Part of a small language model's weights.
Size: 11 layers, width 128, MLP 256 SwiGLU, vocabulary 1024.
Architecture: RMSNorm before each block, no biases in attention or MLP.
Training: a variant of SOAP for these matrices, 5269 steps.
Each number is 128 + 32 x the weight over its row's rms, rounded and kept within 0 to 255. Layers, rows and columns count from 0. Numbers have three digits each. The size before them is the row's rms in percent of the matrix's.

# layer 4 attention output (transposed), 128x128, rms 0.0856, rows 73-95, columns 0-127
110:166154142084119110163136113154103167070090103179135055064165141111107137154031161154163120104175134161157131168158132118169130121090187112158108052135161139173115097095139116138145118136132175126158070118163089133112160110089174124106134143158151083091163102191170091118079089171138126102062140139134131161093136158086144076092172145144112111162121142129098128135113120076102133173107
109:108066117127133130136151086155068115126159124134074111129080141134205110173110125122102155128196160120142113164083130130110145105105069138165102130081132149105096099115135141110166134090098123128134136180057161136103108145140132079162126157061135099181197107120160164105180117094077114125116132088106116151074094138121147117189155066110188093170082184117092171149099178155156139084136
104:115188105122158147180124154220154117133172109151136097112099143158100142132137150115102159179161207157136157178112124140148133151102159117096154108140148137191114108119137107093118162086101168102114116142124085195078102127173114120083174156115135161138142132193159109123087146182087054084123193067140077111102062150142174143062145154106091132110152160113143150152124126133096097096128
102:136154167124103121119118212237180164194105105078150116149110158153149083128117131155152114166066112145072130100106086027087157149155120166125129171150206167102089150139126162118138123095106125082145163123121181116196158155099120089113131142106096143141131144142144151175127139137118107135062133122154142091152119153130123171070144139119111143171180122099171131101144153098154131124137
108:097183140085154130145142134167125166113083154116044133136145184119114128145075141157103158065136161201105173127168072167191138123145128188092113129090173170081168141139108118098074139159099167144111144174098098120136110109104091119159164096178128139126090110117155148226145131132129115151128193110082138122138138149140157135097073180110145126088139086183115141098171115127097125159156
107:113119141107135156135145144124176173072123094142090145172150126127153155192151145102033094095139144124045123145113148143123100103128140109176067139212115171142110134152112108077128184106114078102126134150163146087119161086133093175071067132190135139094111120161085145089122090076131138122145122158129099121140087157095154118141140159079103148128165134174165143094118107065096174188141
107:159154148108100186116102096136114115144197164117120158114056148127089148160114124081145161158104122132159153138087132060082132095106145106116091131120132166127128053160150064092062107065120111120081099111144120186106071092165157111141183144141127172171169125097120107109088105101134139145133194060100101152133101069133095094148119163163131135121111140192156065095122112127159171128160
103:158151133130083151150124115154116117140094101178089186093115147112123194125166115116104095125125165133101152128053109137148112211113133121117112062128145134106109152135153083197093075119169100165081154123128186131152184205133129107164150142092161122128108070130080100116142133056091139115084155110094133121163082102119108108130099160121100157085130144112117092186128154141183158041112
097:169134153101085127148168199141121176101097183116159096160117159145132163150138117101105147085133159122083103127135162122053188141157101108137146085164116109113113160140145096082101011128069107115124118121127093180108100154139136148120138110135094135131156156124138150163196163136136176081139126191122164148147162197092116147158086128120116120176060116091162108125141152160058170106129
098:129115118155116102112112070156134142105158156144200111113137109109101199193154172100073108102104097108147166126145145104199136130138117094139151099142186101123149187099135067094155155096103129103113106139125135142134138145124120122146186088078170109136158190106168167142125180139100141119111115173122116133122079089173086080051107065135126095038105117185128149065117122088149121144117
109:086101153188124086133140165115115086088109179110112176112161109125134106132131146070164110150160061172142053153139106091163130118135089126137125147105124113151083142134085105189093126201111075129076188101124142159127169064088137157162123132118104098144129165141140159112102194108149062188124216117131107107139158126121054150156100122157132091104098094108089157138143163089128102118126
108:124161122116166128106117142144107126115129157091169086109083110140124123110100078142143102091145050075146219207201131111128129178125123188178122107134179183118155124135103208120088103119064151150170156146116160141221181127100097140084131102116176160107102107136123135165106088116130122112174128144139171087089132120095089165143158110154135108124128148177136105081127111156147137098159
103:176155065136101127108133178115134113132172197096126165136144157078140138132130183138114085177132112141155107142154104104160102169092126158122095148042133104144114112116113104094127144143145100128066153111169144090089140096148199158133178132150154105094156172135170121161107140171080183100118141171047190157170113141086102112164154118156093095153102208140096131121186119113131176096126
098:096100162143112187152136137121080129060169166147123086091158121166130108145105172093096133138165139073200100102139097124133147077122106112162159145124164176081142194135087117046093151100154160113153156134072137115148136176126114116157108103101147118141121085146120117137177108120103076112147217118178146117124128129142131198170189148151099177112130094160159042129101173128124127111116
103:174147113076143132142098118049138167106131124170103036106150125172091116107156095137106144072149130148101097143185100120136089079102138133179095181133094137093147131106164199127109158137161127123111200151120127133155069193160119148149150124158162143070155094138118149181096158112125095076152083144112071140081118139163147123158157127095122140153131202107087179088129165142116134091158
101:112141078170084125092137140117149144091155146116115192157116110112130158082125160192074146128129098114168092153150045097124102073111116170124115099110171116136073109175147250155116117125093146118148087198127166111123158166108157156140136131130159133122138165102129177161151177116130139097160140096105082105115116092132116145142109183140135190157141207099154069112105082095102136129120
103:118073069130119105089145164104075148196117138159078137125155179104079121150084099126112148155063157100059127121102212145099136121118123137110090137114102145160124122179132157146143130123151165131153125164169114069157169126143154111178143151068089161147134104147089161128140084094139075107047179133108092159120113094168104154076102112139184112168101181124138124177141172095119170117101
103:137129148055092108120104091143134112090141126119142156123088185138159211112108145160155084108141085137121104148057163114127173141115135110150126124106120135120090117127143106196109159099069158137127122145076161098074081138079101097071069113125115058151091102083102077154132110183190129078107075095185139116153115140147074110083131140175141153079132132135194097155116142106163117112143
095:121109117142131122169139116118119054118171125113111140088183103116109132068151147104095141138067129106115166126181160150117145130090129128157098130116109135123126114107093112128097121103092197094121131177072087160117137125115179109167121116143099169071178094118187190187163079090056121120192131099092184134143092124100159192097064133125144084163080138106114057148073144123136151105132
107:146144151112107053141138107151097166172134104160080079038182114127118129129093103155138108089134102110141130126152170088184133123125097175097154113138127099141110129102190087111124081124106133136181133134162099121169105116169116104123162163199129139164126108161161113163152123136127177084138148152187130144115110097136158118173120151033184133047136170189149128080174083153099108107095
102:175139143144167117146135130226123055090094044110144111152137141105181105129113159146104109120160176138136160138159141175149120085145113122148140149113113160104067131140093153153155135103104089202097092087169163127111126118202194090137114119191105177093116128140105134187085136075137173139120172152114116102117136181215151138140149067133106156080117142161133108143131130105149139125143
097:102161132179169114215122142151118151146150139103133145144167129103115115160105105063114163129122101128159108167145166173077114140147130126144141121098129117145132119189133131115113074152122068147110190157191161145139114100152099100197145164117145121160170150090109078163076152146080059117187114149118123156122093194128184132099172070131111156128067071124189082167181141139121130133098
105:143147161130180139127162126116131202129147096122131153152032141124174142164128119118162088100178105152102155116086131089146109086112140140077118117110162128099054179083108141141079115115130158214125100098138107099076135147118133101081142152094150117177122148100092166119145120087097162102143087128132135191178105048188075136104151133176155171208149100147152151124125108127109124160110
# layer 4 attention value, 128x128, rms 0.0986, rows 74-95, columns 0-127
110:130140070094085127107114147083089046130175100152126106133139127116090096089132109117138132113044165151135076114158143100108124048097154156127178096113110163141141084116138127126101145173175051105093165105104123126093121182131190135139141117099121168108141089091122168111058158009172118152104110108079107131138106154126115162130120133118083115142119149107145114116125156096196107144098
109:127045122096120104105123156128072194082090117036121110097079088084161122126115159141168082127121181137137143137145156181122108158079098174149098136138129100110137201121108131096106108124149099189151188103102145123077132090138166138095095157104091177150145153174094104102098126100135182129122102119096101127182119146103139091151171076104170082155088145164149160146146166119095148081161
107:095123137128137170055131098102072135105134160116093118133116147176162114137097159108101130075183072128148144122203099078156126144185165138115156118116160107151138164148081071118146169143139150114165213076106120173150124210144138136100146078126110071116129118166109086112155126128115156126092051156158114156090093135111163112138189137093160108110095122151133125158076149084053125152140
107:131112113099126149154144160168157101132129160129100120101104125122094149049127123075206158109102110130152151094207113192136134180192169152120065080157207116032184123091103136171098123121104145167143116100107110134120139106077153149091105145161158152126157112137143093135169131190164167165096122109150152158135119117142105181159134070191164140109124119131110154107143169108122115128084
113:116162119170124141154114121162164121108097128111097122136078146060171149136189116157086172078194091135123185167178087125140198133131130105165190156169146183119136109111136166153115107131108112162105122150119197158116132176127074140093162147122127098141098162088153120150122090140117136080164139154146136136123179079101076152169094193125125186127151121129112228187123167151134126117120
110:088077128111079124160151131129071117133177145082144084133174140092101146113168119105177143144135166129148141169090112117111202122094150126137129093123105167150140135082144121108174136157147114115065123114157138209103119101108153191130159176156103145072152148231098116085150086074105084127142093167113101118083122151137126111149170097147094093114077086086115146124176119202129112150173
105:131118108122100131084174117122142138132152085129116146128105106186103183073123155117162122114086175141153131189069164085082137099119072150104139137103167109156126087180107118090130135164146131085081141162122144078149082097169164146109213106134126094130132116129063123151094115133121096113121049123118133138127124123180098212147109063134089091078134132117112187109200097161082165117129
098:102135056170127126118086077094118170134154134163122078055158134103086110135114135134130191061140103130102140125123089119101099156097126157085130128175153139110126145096130109136125211125148140083079085158150104079188189116121156106102090139139069135074127108153066108111128092115091124142113089106141147162183135142132155156173108192118174081138182074107198122145124134132117179107156
102:189126146217172054142146131165072072146082121131101140135142176040100108069119165105176152086120172138145153101143161096100172153162109092153096104107095127158181167095119166100131143118136146066120170138171132108113117086132137134169087129114127120149088077126072128104121140148163112119117125174148137158153146156099119068175091123106132166049088118134105097149129144108117168096117
110:116143135112096110104150105145133142142174131087141161078133156158116084134122067150128166106075100140144069119160139163115120149151129148158143177097173118196093097189175090163144141143122205116128132105186120107088141109150084144147194156182122157080097110088125158150127169102135059138103118201111092086116102148158131089096082108147121232095134147110136111144111079133112087140091
111:146109090078140133102140141112149103106114099143132124196090161122069116102136149137123165083147086120140103071148163123154134168118125100126166090111123138128110163080053114183159065065172148099105155072177065222185166140117137133119153043187157096152131145123112098135142162137114105112132155140110127147070175075105119107125142104133092135128177161130126129157091156105154129148188
106:158064117181084117127091101160082102128139095157134126177187124116139142192136108120134150080073151167142155106087196158103155072113106140128086151071160117126175155116146111130081136115105164195068125128145115157132111166101100115128131155150137084070138192102086101105064154149148113132164127088131127088075097228125139112165165122099127146097099142122087117084117115138112170159097
105:137127108163092079090161139151113132175081095152154087139157134106067145122093150129178114134093122162092132160155075085171089103204110154096110169098162124136091140128148104168108092125190153127130138072111118191131116133093164065149113108115094181109133147120115132154110140064104173092121197192105138128083195123065080172100144103110116144135087112118181118127118101151107091128179
111:116176120150094161126099128105166108139156149168125158127196104166171116088143184115169135068132136124137165126178153164117085144090140164068116198152151140097190102055084141131143137073145149139193089139108154160090121163109173140133120107172112085166096140110124143152084123092141150163098220091089135043151170059101102089134143124119112119096147152106124130113126114100125156126120
103:153118124155090195177176081116090052135079046106116105071142119078147151088136150085086130086130133149116118163120131160136143085167090153130135150051146090144079026081112152106134103133113135123098073047142164135172152146114122102089143131176142127160128138145110129107133158126117106170116135137129172125106131122124171170138190115138166167177121174163093132150084134118152148109137
102:114129104080220145156127165164149100109176133149129131130130112141178153101164166089108117136177130111131092116122176072155108119147102144154113159056149161143165113155207122109090214131113137130139121131110167164177095117084101210115161070081141128129113097096133139145142177085165162161116076133108094122137128148123133179135134131125101107201061124171143121159146090146194116124160
102:169178107160126117136203112140146116084198117133127114141092141147098089148134073139050051110150148095091159062157174144117142102165132117053131122135139139139124084104111116103149153144194120169166152168160140128079061089179137132162089101126121095134150123155108161109114099133120147117180057156104144157068122135151153176124104118115148043119144126130134107122156120180112104073145
103:159083030091085165165149182138093128130166128204170143085137124101070166128114072132146141085135160129202129162105141102143086117183121104164150127124141139116178114125119155114133125070128110173099138124136175146160191168105156119124138129128117154117097071144110104066094125138161083075092111111106146114185193099110098126150135094160116140177116150140153111087066093097167132153155
102:120123121093165137097133119129156073118116143148133121159169122084091119055079188113139160163125143104097098117111133117209135195161131107105099078156086110105177148144124071161084143124168157154130130167128149077148123092160079129121112129138112131085140184166086166140055143139151127198069164123054078174133103105132163094124147144162128150155086081110116122109136195131123176082136
105:105125087140091172099114180146040134152124131126128166148129136145127240165119151165098151127109122156103092149162129169104080195112156156147119132123127153123178165138081108146146117171138129087144119159085169157106116145126097146138125076067151087153192156127098107086123103097126089146124070132166197160102158122130081107192094139166104186130136122111077095122117179179159120103150
099:119094094117023186088093127203135174133108165091086117128118151097076126145155155139115117113120109134146132148123105133094103124102095135136098104105127223093088174129147096108136148131136125099136084135151102064078136151143089156117140084135141120118175102224142162165106114156116167111111137192088151094126120186082136077175076155149095091088154113140161138160117073105133127138147
101:157107156108141137111163085093148156154160095054139134175138165135128162121153172126108145132154126103126143126141105120039213143118157093151186080053170102141163114124098111162135181107106132170125131067122146125132098111162153133154094153134083080103178149100160154121116095140129084110133072092111146085095095135163160174120078176131136100133140047105148084084133181080173130125146
# layer 4 attention query, 128x128, rms 0.0993, rows 96-127, columns 0-127
071:163134136113106099106134153129122157159142140126085159171156113118115139073099185172122192132065139122152143061200171113092181092173142130119081149079168112142138125106166077153134168137155100138105176069131089161120138086106143151164114153097101126117178165161123165235129111109155104188151173155140148100130104066141098168121111096107141103100122082119154136141194149151129078134126
083:096116146181118091048071085151187157199098158157123117069165155135139098158149146164111107059156114167149144150086119163135134136143166127093114173166118142131139107129129123109131134132114155097177168143107138113100128182155152126144154109111142064210084072056085141069147136136067162140128104082128104166162165168130163138104110134119070167097143154162082153119093120103140168130121
083:181129082102138172145144120118162129118139155113127117190166124130158141119172106130155129130157162119140066122097169078133114167149096116116121166096153139138144155041094052132160136191141090097129101134102110122088163108130177106123167173140099118078212188138098092172113106143153099152141071144155152093134189102114112150115136094079173195124094140116111196129135080188154150135093
083:176091150110102117116140122097147115177017104136129137158101079084142212150138136172176147087151148129124084145141147085128148091118111162091145130101182156104117107076115172103166192096131140093160138146145143128108107114107157123119092186202139119128124152115114131128150129152050161186123088108073106144165084093129118139108150146154161069162157137092119140103124154165153117090206
093:098145146092068097158121131131115155136053140110106165169156145191136123040099137163119177092144149083110137109181180128119092104164108132142085154136137135117125134156167078160152103142120119123158088094137073163115214182087125129088154141147116106120153127151129126128140160106130115175117144138095178129108201110130109070089122155160135138038145147180130110121171171064172085127150
097:180109108100146144097082170164144190091133175157122158112090122143136114179125087167119149186073114128095138100090083173138139163078123103117104114102128133136111146098097109115092159121140157149059157178144122108172062106118121115143209172134103146197108131079138111114116099160174147128104039091157187123120115159106145101105129111094108123146068135085151111107163162153109147204096
124:113144132146119179142107143169199135134108158130125108163120110045182143150140132172123136084169095082099076112178137118232117100134168106103149137140174099162133127113164111106137196133140136151167106141135080122137148114159145170089111125120130175148149120166115107168099140108126134082104132162161146149096111194183173035122160186126116090072113122104164156106125173167142143159183
114:095091080139116144138135108089050172161168114187140144190144187106117112107162121135090159119188155159202080092135137158156145133116127168151162160148121141120060092176141155080163103121113117111126124145101189135078124121107089142151114117119149111126076129139092126087090188108128138137090080114115036108128110138115062123166142127212113100180079107135137129178125108097131141103144
104:119097108126063143116141147109125178160150128121096150153111169121113132113147148098144129178149178144087180076171119154163153115142150150097124134130151163156145123116152145090155111122118153140118117107148189061169115135137198094149114115104206078122093148161148139097127142132142147023094134090059085157158104112074096159122145131128133091185106102092088112116022149102100143070157
111:168110093149151108097165109114091164080171122189149092033153142151153187134136129071108148106093109142123174142123139178146115135168096174152124133181169138137151147131123168104080138084151187167074115137096118118187137098097106132064167090117137125161109111111168136170126169126153168155109108187169188168126117207146157098103145122143134122161100130102152082114107131162095145195110
099:141154139106120090062130128138092030135114147120104125119115102089151153084178099099144154092139143096112111188118148157141136112157071122107141116149135140040139130162073142114124138110159120166154100130103153125103081150117083115143098096142110156097159153126095119122108110096044137162154157127134140134070069146124131116148109051181154084174190122042110149102081103140133076154185
099:068157104124130160206167108110119179111099114132098144169126157133150166100157135125091124105118200157144171128126124169166167098156092147074115105098143136184172093165143154136154120121069052151111091088150108148195164114124155142154136103218087129096124116186079125124066134142115122115096136123102160131148129116102109120150124183150154127176170149169093150190093089131097108186114
113:106122140091109178148129145072137105115162137128123133105160126151151140129126120112144155162055098104083100187110120051060145152147088067163077146093148182125123141103128123064111189090140143137153172127100159131115131144149101100140168164151105111152181129070170137104144122150098068152195147113174181119112119043165124058100123132117131100100139155195129142102154167157092149155150
116:146133055124152149149167149128129170096118149196159142123101130121097134185148082112188053205155145212140127121107179141089108100202165156151135127118123144170146166182152168163170107160110082070109133112124134111118127131114130184128141125091179076117130098128105155157089132084103158109111097148091109130115132235150120103084122096133114172168140143120158126180116120110150123137136
107:129173166179071113091098181107097140144109188112187183130161138185155115131090101112134125160075126122145117136121139081109093159140161163116118153107145118096208133120127138133135156155111124153163210175094148105119100113142151095048080106158082062117162147084138148140117150135093137147126153157152167117184137109098133176070155116099206125099158169099083144154098160146125081108110
093:117099103080126136173130126169155119118141177054031128179106113156172099110133182143128116091129145114147182061129121106199146103102155119132113203132109172129127148175084220107113134082123093176093143110122129114110130151157146101115134085136134112111102112147117120120194125112134093145125122113154169123137127064154140152117141186117101117184102145130143140131158196081167098194081
110:125099065091146114109163181112133164117132111184109139115117168093121140107110137090088161153146114155144123065171121203151153148112128121170134141147085182141111112153175099109114149091093109134138124093138095064138148155051085166088141109138150164162098076161163122148086166101122104073104121136140088120117143171118141070112086107142132058137067110118184070132189141103072191152120
080:140117175115108105116090093166159085193107121092192115062149109118152197170157118109149130117131137136106149212166075121137103071130175133087114134118186112132144122104090129106191134157129168110144132150150163166190120059184178174137152098150132125125096131101096137075137138152100111132115168137074139157157078075135179168152140129149120161103169114128099157102105121155137109068187
084:123112170117165077138153128154160146179173137188130094125124181140123117083118171161098166172165137176141118096088163152181115127056177126065150166179095136158090126123111095117129107116159129128054126163129173087119112117074122158127185134137205122139093117142103141153093179113109079094117144150099125109089197195120106153112123110131084174140161116150132097138108189106095168171144
104:084133136113112161167172138087158197105157141098114117128127139162078155105086104130129152064170141092135122122193158084151123211106073082090092105141099155097161061158131113128131126151088084140179108117081085156081197136105097102103128134092110138092182118130145118137159112136130127144104090090141097104094161129148128087173102180097077071158104110122145128133102109095081182166073
102:072106165124091132202160150105137153197193124102134148085145149169116096076180116088136171124172126129145104109137169074093122190091045115111145132113119161118108123107121078120099081130143155151138118097105127112134107103115117059080125176103137104118151119103143071123165101159133177140114204147063138165135146116125128153152082153151139132146149122102046159114108128085126076082082
106:180099096096124091126064098186106082083099135142143125074149116108129089120145187141089115154088130116107128070118064137182132029148169118132130158159126163139089178113113119067154124130147187150085129104139161121194060166163142170137158118189138149130123138108113149160097126118159139136130125162102170174154083134164170093155121106139138135164134079101144111095080192101145112142164
091:174087099149204167113115126099111120129143112171087112107083120123116189154113123083104138136102127143126082163079072161133167151142173111105104140160173103077154125088127137129161096143128142092051139118105157112074143119152141130153105126139175136128173140127092110116098171093157132175130145159109075139170068137152116162109172083124149200113072079057036115091100131162135168112158
103:114193112130072199124140109055123116120147114145175170171162133107074099068108117105109141052094139080058212214149132106116091178104080079147124113115076146107137146112158113085113109116088114136121130144081082104082135103106120143151128136111140132103136127139122120152171068101159131089113112156134127091118136109176110120127084101068098136088127144131157109111101063089096107102102
105:074192124129131178118114133031163129195113103122162112168150104131143160136114057091134092124125161160146088158114129138083088184123104147131125166139141070092159093200136169169160117168065122070151177108117146122106157135162132140099109128111175064111139121145154133183148138165112158171136151131133083116115124127199063153128113114116114168137191102106120095154144057137143130119104
102:153099125135125138163094151140127132071139090127124144203091183094121126090109089136121154145168175115099139054140189125152115134116146080155163082070124124075118181146099145200137109074168072139112154134146171153112100106145104092109099069129123120118115129099157124125154077146086153146116164167147108073119136159084132106160036142097185148129150093187063160136172102115127141154103
106:126169110121198124155148145112102094150132157122104165114124148108125169139088051132149160130113095120101153127125183091117115130151079113113134202122092150153117111161165081124134098117065174160126182102132064180088119138143126121130199211144113161120178134068132057143146124209187116135170141134155153078087096088187112132119092088132184137157168117131145113126141110114159124152138
095:132182138091145142133125136137157090100140111212143147123187144160121089096087170199082200092144103086128170103161169103129120136080119129135106114199082110214138119114150196107168128149115131102064149154126135146138180109100078157146148086149145129159124097157137124149124097173070111100094139167169120137111136116159147120074160174071103148159119128181096188135134113149149114163148
088:125099150099135137081098129146130109165132096203118101194160138107125132138158193095170122099079129117144151089146138124147188111093102119134119137138103102095164114148148128079138100159092150124122102061083173093180107119182124151194120155172116122096137110075086134110159094080128120123202163123091067101143170153170150143118133148122037142191090103094148066114130115071110140101151
110:087125133150118158114122087106092137091150147096151148168066106103110092090163134080126164122142127127073089127107098106112128159108109143201168130130158081108078164157173095115123135129137057166096112166113118118093097101097079111111044129151116103087130140097155104154124188124201161078110092161111136134173163111119125099144147109175160031137132190121144139184083096138152103093087
108:150099169131082136133164112100129178132141090125072125114123137169124161129116116159114214156094110087118083164144121119102090130168126082119087152143166137085096122138116117092094064132167164134158154124121056104084193089111147138145182120045062091147144119117112121111130137184153182128112164131167177095160098084164187087152121098132135137142174143159123138126210120169073129115104
121:113129114204125148134085098070123137118153163171117181169126159135103125154124115086088065148075111164144127137082095130073142085164142118176105171101120047137185162132155207165135099184095115059127157160092159147094130135137140122175124083163171099185139137102107187124132145137130158148140170148155076125135130169177096141123126104128107191168149138165141145145135169124160125091084
# layer 4 attention key, 128x128, rms 0.104, rows 96-127, columns 0-127
097:160162121164156127107081149093106129050141156098109133089067091135098159170128150151161123208149103072086121125098126119094091102134111139125141113169148086117132141115124139108123086145143185142165128130140122132138145040140167124105109107144177095068108108095066119090137111133135074095129107073133156188129166122038144184133116150142102107086121090141134035120179116156117095120164
083:121126167115149158142087143095118144151156095122103164119124162175129124173175095093136122158094193173123178133131135170142191127178164103141113159126105129127165124185114171110159094124087082144121131146182135125161170138119137104126139063111147160207132163105164207074157096112080168149140132174059106106085082137117070086177144144133152144129182108114118101129126118048093124153091
082:040139110115154126072125108183140098115125116135169138177111065161151169118132142141136081134066063125128132119155138128166055180113098111150121151138119149135118166153083136064166088122084156153150145083122144154157092148149176160085185134126159126108099126116157142083108162167152154103107200123130162108224150157098103114136174123157109116166071121129165115177088145169161140100153
096:056166141127120140131147130126138089066099104106225175156110099088088183132060122154167054176103128110107142089170104103129064157136104118110128170144132104156173123127085140149086125159118153156098100153107085139124075157134126159076175139110089099088090138123131122112105145148095140119067165106124158143211142129156125100082128094106110126175128168162169090163146151170127141164085
110:110126120139146132107112095129118099084153097092131192096124114117142190159118112114123141161104075160085159099078101125178123104138098196126143137110089038138102180173134108158154114176060130151082127095117165140087152089086112146132174089103096154155095130127141120120119097150192136157064141138135149127229102153188080108153110116093174151160065136174158130167142141127110166140123
114:145102134166151138104128132089134163139112098116159124144142199135109118113144146128119130113226169127133084148154110218159163075186180099136140139165112150104154139128088106104107164138181179104091052181143104083148125182142153116193143143189152126069118123172107163141137139118134166128162080132099089150141083159130117141121120110178133146119175143117061130120089115083077086113177
107:188088129145147158132126105134112111172161126104177075123099145169143061124151116138174142147116101085110041146141081184106134117043170142166152134113072148112139100124137160100179172081102130092195070183106151084147144148149138139146157122144148126143089161086094114111127167090090181152137100146147075125122131129192149100076166129132075109090144124097080107168149145146167099116152
116:188203078143141137169132118103151147152093132118129087126111121143149086146080114133126138120091125186117169111073144061107106142116098151081148070069177153139143092105214125129150131124106094080155124139180091158072151029110115111115141113129103116151123119135187143142155099174172167112126132143156131135127166106148186096126183126081149144062144139148142140159147142083137147054105
109:108191122117125126176147167122135117129084168104109127069117109120140147105074138135145127085089146123142130136145206081104108187055070157150134120085161139110137055108157144126120141080120111172137138156130122172062154167154135039106126103070117126133121123098174086117133135125133139123152151111153118159133192117096124101128149158112177168114119180220138094124162156118195181156091
096:133110133110088090159131140131175122100149084126136135127111170135110132140184106092133080107068102178077176091144184143166160120116140125130156112140081105082169113151094067129155084193101142170186081111146077140099156094198126144098112065070100132177129142099166133137120130116130133124120071143161142138170139129115049145095130138132113137121175065100108163095120128028150099135136
106:087165178061130131136159099148120144142105101101086107131193125163162117205172156182128154141100151131087142072149089097176121064139157130131152095130163151178143121093145182119133111092132170131141147062156119145171111104101126156171104128112150116103131174131124122113135111128094157098141147124073133133153091074048080143183157190101097141076113101062146091057110141148129088131131
098:065110164141181126101137122152119102092136142114082110170123175158147120175120103123154145125175139055104155157129171111097188169111175132103158209101124069109167102122122190143108157132128104134114083108195137098106143145156129164134153118171129111089144134134164136143115044163152140169129091122125211141187127147091148087104177139093165112162035145124132113110121117105076159113128
094:104170108109131131142183120160155102107133158125186137088103132132170107116127139130101117127124110163105089119088075127160132132150123107102084193158145147132132218148106093036142132086143146171118108172126131129069089173088130208144147120069187171079073097141120113124141145141088133151156077122063147092113100120147096153106158107224083119146125150104075095095139164141136136122117
111:129121151171092154101078136106122149157162167110091117128065150126123122145136134121114160167144078105105172093127143166146086151061103170166144122147159116094173140156115147124130113136154046158125133145138055190113098134189128112067081143157094068153170088143109136098136128147149133126172207086169139178092168130090135094119172140139156084125128156148099160104202167103134100057147
109:186204141140089116086138131201089104110105126197168114125162143133136121105164176152143095158187124062176110090156128214165178101158080123122137119141119114135124130100077124212130125112136101149132128141168144118162105152120105151156205146109154183128135095099098117149093157130141100181101192104100142112151180140128127136093113100116108072166111119146112103116141178163189130120165
094:101083138112115188146102093168123076188123135120143092150176121141130185118143099142129130159100149113109123153117132127123084126164076114111148151092130120124140108137156165141197167158023116098135092159133143106140131155151163141145158173152132053125075119122158140139108227153088167158169048066099182139147152065121143103111145092151078160142084125153119183138122119166120115150116
081:152155094117125126132185069137092126153124130129168093118155076172118129051125131142120131059137084061132105115166140201118105178152081103169124070164099128128147117083168131136119134052156171090121111157121086139089131162112122138108128158112099105078129143127123080146122155104088089073152175102081092115136064172128107131076108135115176196182150186129112139125085171124149119098120
075:159165146155131167146124170089145178084184180151096188083056103103108128122139155134154148145228165067137154134079163125134128150124154098184128131130110049173189122119138190171142090118159149134127183141114164088157107080100131085146105096174126137157135133172088141145128110127129107182162098100117139131102116177075124155105118138144100118148092139165117094082181113109117109162161
082:104117139197092099130183114113080201101146142090086103142160177179115099129165080136158126104153094060189161121190102175124158127148132076196113127166103154146166099125127069132128121126083159111128127127159145116131196173101107135128162091103085153155124155124125136142125104137135120186175187086066075100130099130095117156098116129176139124108135085161133154089084180104115119127180
101:113143125165173139134132138118171060128089127121136110148136101104179157158086069117135116093013124128083163214164141114104136200104135116130118161115112160130069100091124170110190152184094061144110174058100120150119150116129136151129132080087170136193136161106146153112109120125127151142092140150126143156141126137120134133185136141085127149188083145085167169161105109149156133135081
118:123135120136128106087162106147119126100112163146095077137173094090148179167135097136140100129123117066080145200151113121124139116133138109075127145148127166147134176119133120092121146102146113103080216024132170155154190113127150109145112098136113144129140187117098117134090128116163125152073128168183126103148108117176149155193093146096137097190111074161153088119174082095207144175107
091:149088152215094133070160094105161163101108131158133155093117128071097110096149133152128181121130128126085153170099065094153137139152111159183155178147116078070120202108134128092207140169145141122102148130111147162129118089138092150139176125159174156092135132135104088148113117130105089178117074164130096126174035083132136185132166107121136081156170116096101118141106131100129094171124
103:130177169104072151153175167108107140115103180143128143138120102127149107129098154169121182126155118090133110151168142184141150087194094075130094169108128115147202155123065095174075094135101156124124116126164094125127168131109140130125134094123102156165177105136102105202126131110168074144108196168077059092081125084098102155113104187174137101045104120125095118105154130139148134100140
100:085099169079136172130142097123127130113068093118054178069116169106097137093183129122144164131118112171107180105097080134167140091161081094153142166108145130105113197108085104129112131095103156171117112110102113098134089148115147151125143159143101176057150133170152140172157096082079119103106131172066161125168052116137078097135125100151065149180145125093149071108116119140141137179140
110:115157114129144131153140187088132142073113133100206156151115141140091114124059114150150127158150123108172152152154149134140112137059070164145176081118054104111183099126132127142077113159085130115206102131123104111075119086175130153091113131168081060131155155092129040114100144170129101152133118112114134146091123109109072140144162125117167155156069125090146121097174173170103134168085
103:124141150140161083122125162132175026096063108104113119196140140157169124137099158153119105105117139102101074180154191100113111204139143134130175107064144170104133077119182080127161113151085124128128197130125136126118116155163178119161110051116131090067109165089146107124098125133116161126147092123172166120166135123090093154161106134104180129058139129162097125122123129168139171102150
099:128130158096137151120168140082081089151126111128134172093134152135177152091103179123110140122086126147193141126123179144129152130144138148184131133149105139072174129141082140078169126199148093125134095106095137133122112088126158111145157112128146149085042100114096149091245128138056104131090074128116120143170067125127123108143115158127148074105116026163138155149154116133134103182148
093:109073101109105112122058148143110144096066104104139144125113163162086120146202155063096137087188136100144156098102176151152167097156153092129117181068184130161127128151103089111210083105127062161072161097136109155064136117144174129125167137145112139155110183159162136153127189121139106191150092102139135135141130115170119099145088135112129119101125115174169152163111119064101107122149
104:143122150137102161132116142134174208141135135083112164092100105159105158178158144116125154160122150160056222161119079084157094094101145154107103156077183153165118111103152111137108116105117103120141105076089093144125153137115093127093085133084144096080136098162083073137114139124178171133100083116072120096148136131124078120155145137120133116079122185163166195124144059137103173156068
097:171177052128159142129153139098149101140096125091127107155182063114193106133093124108155100160168101154121174139141117138177150102224105126101145145108129129083131179082129156122113133095116144160093107110152139148162098116175133097086145105117100108034177138157102125222139118133119154148148168195173177105152144156151169102099129117132132095114085166129111105182130107105191117114122
102:076109200128127123099096181146146161177090097168175110148175147113157110121094156125128174142139080168132126109132108186097164151186165126092131190142191107142136146126104119128111098119104183107092128145136154085145080097153131081145097186137139160170082143113182176157169110104068138132146108159082085128153074100134106149098182065162112121155207115121142078125125145147086141161119
107:129095149154038129113111109087146136134169158104172200115048082120118164145082147166105121138116070143137075091131115147128083154094107160127111150119112152155138148063120089136127128142101097122158157134152049113101158076093123136085139173124130132182187102126103100139120131142187125221112122126111151152178101077088107090105118082135127113108107121144121141090203145124096176139079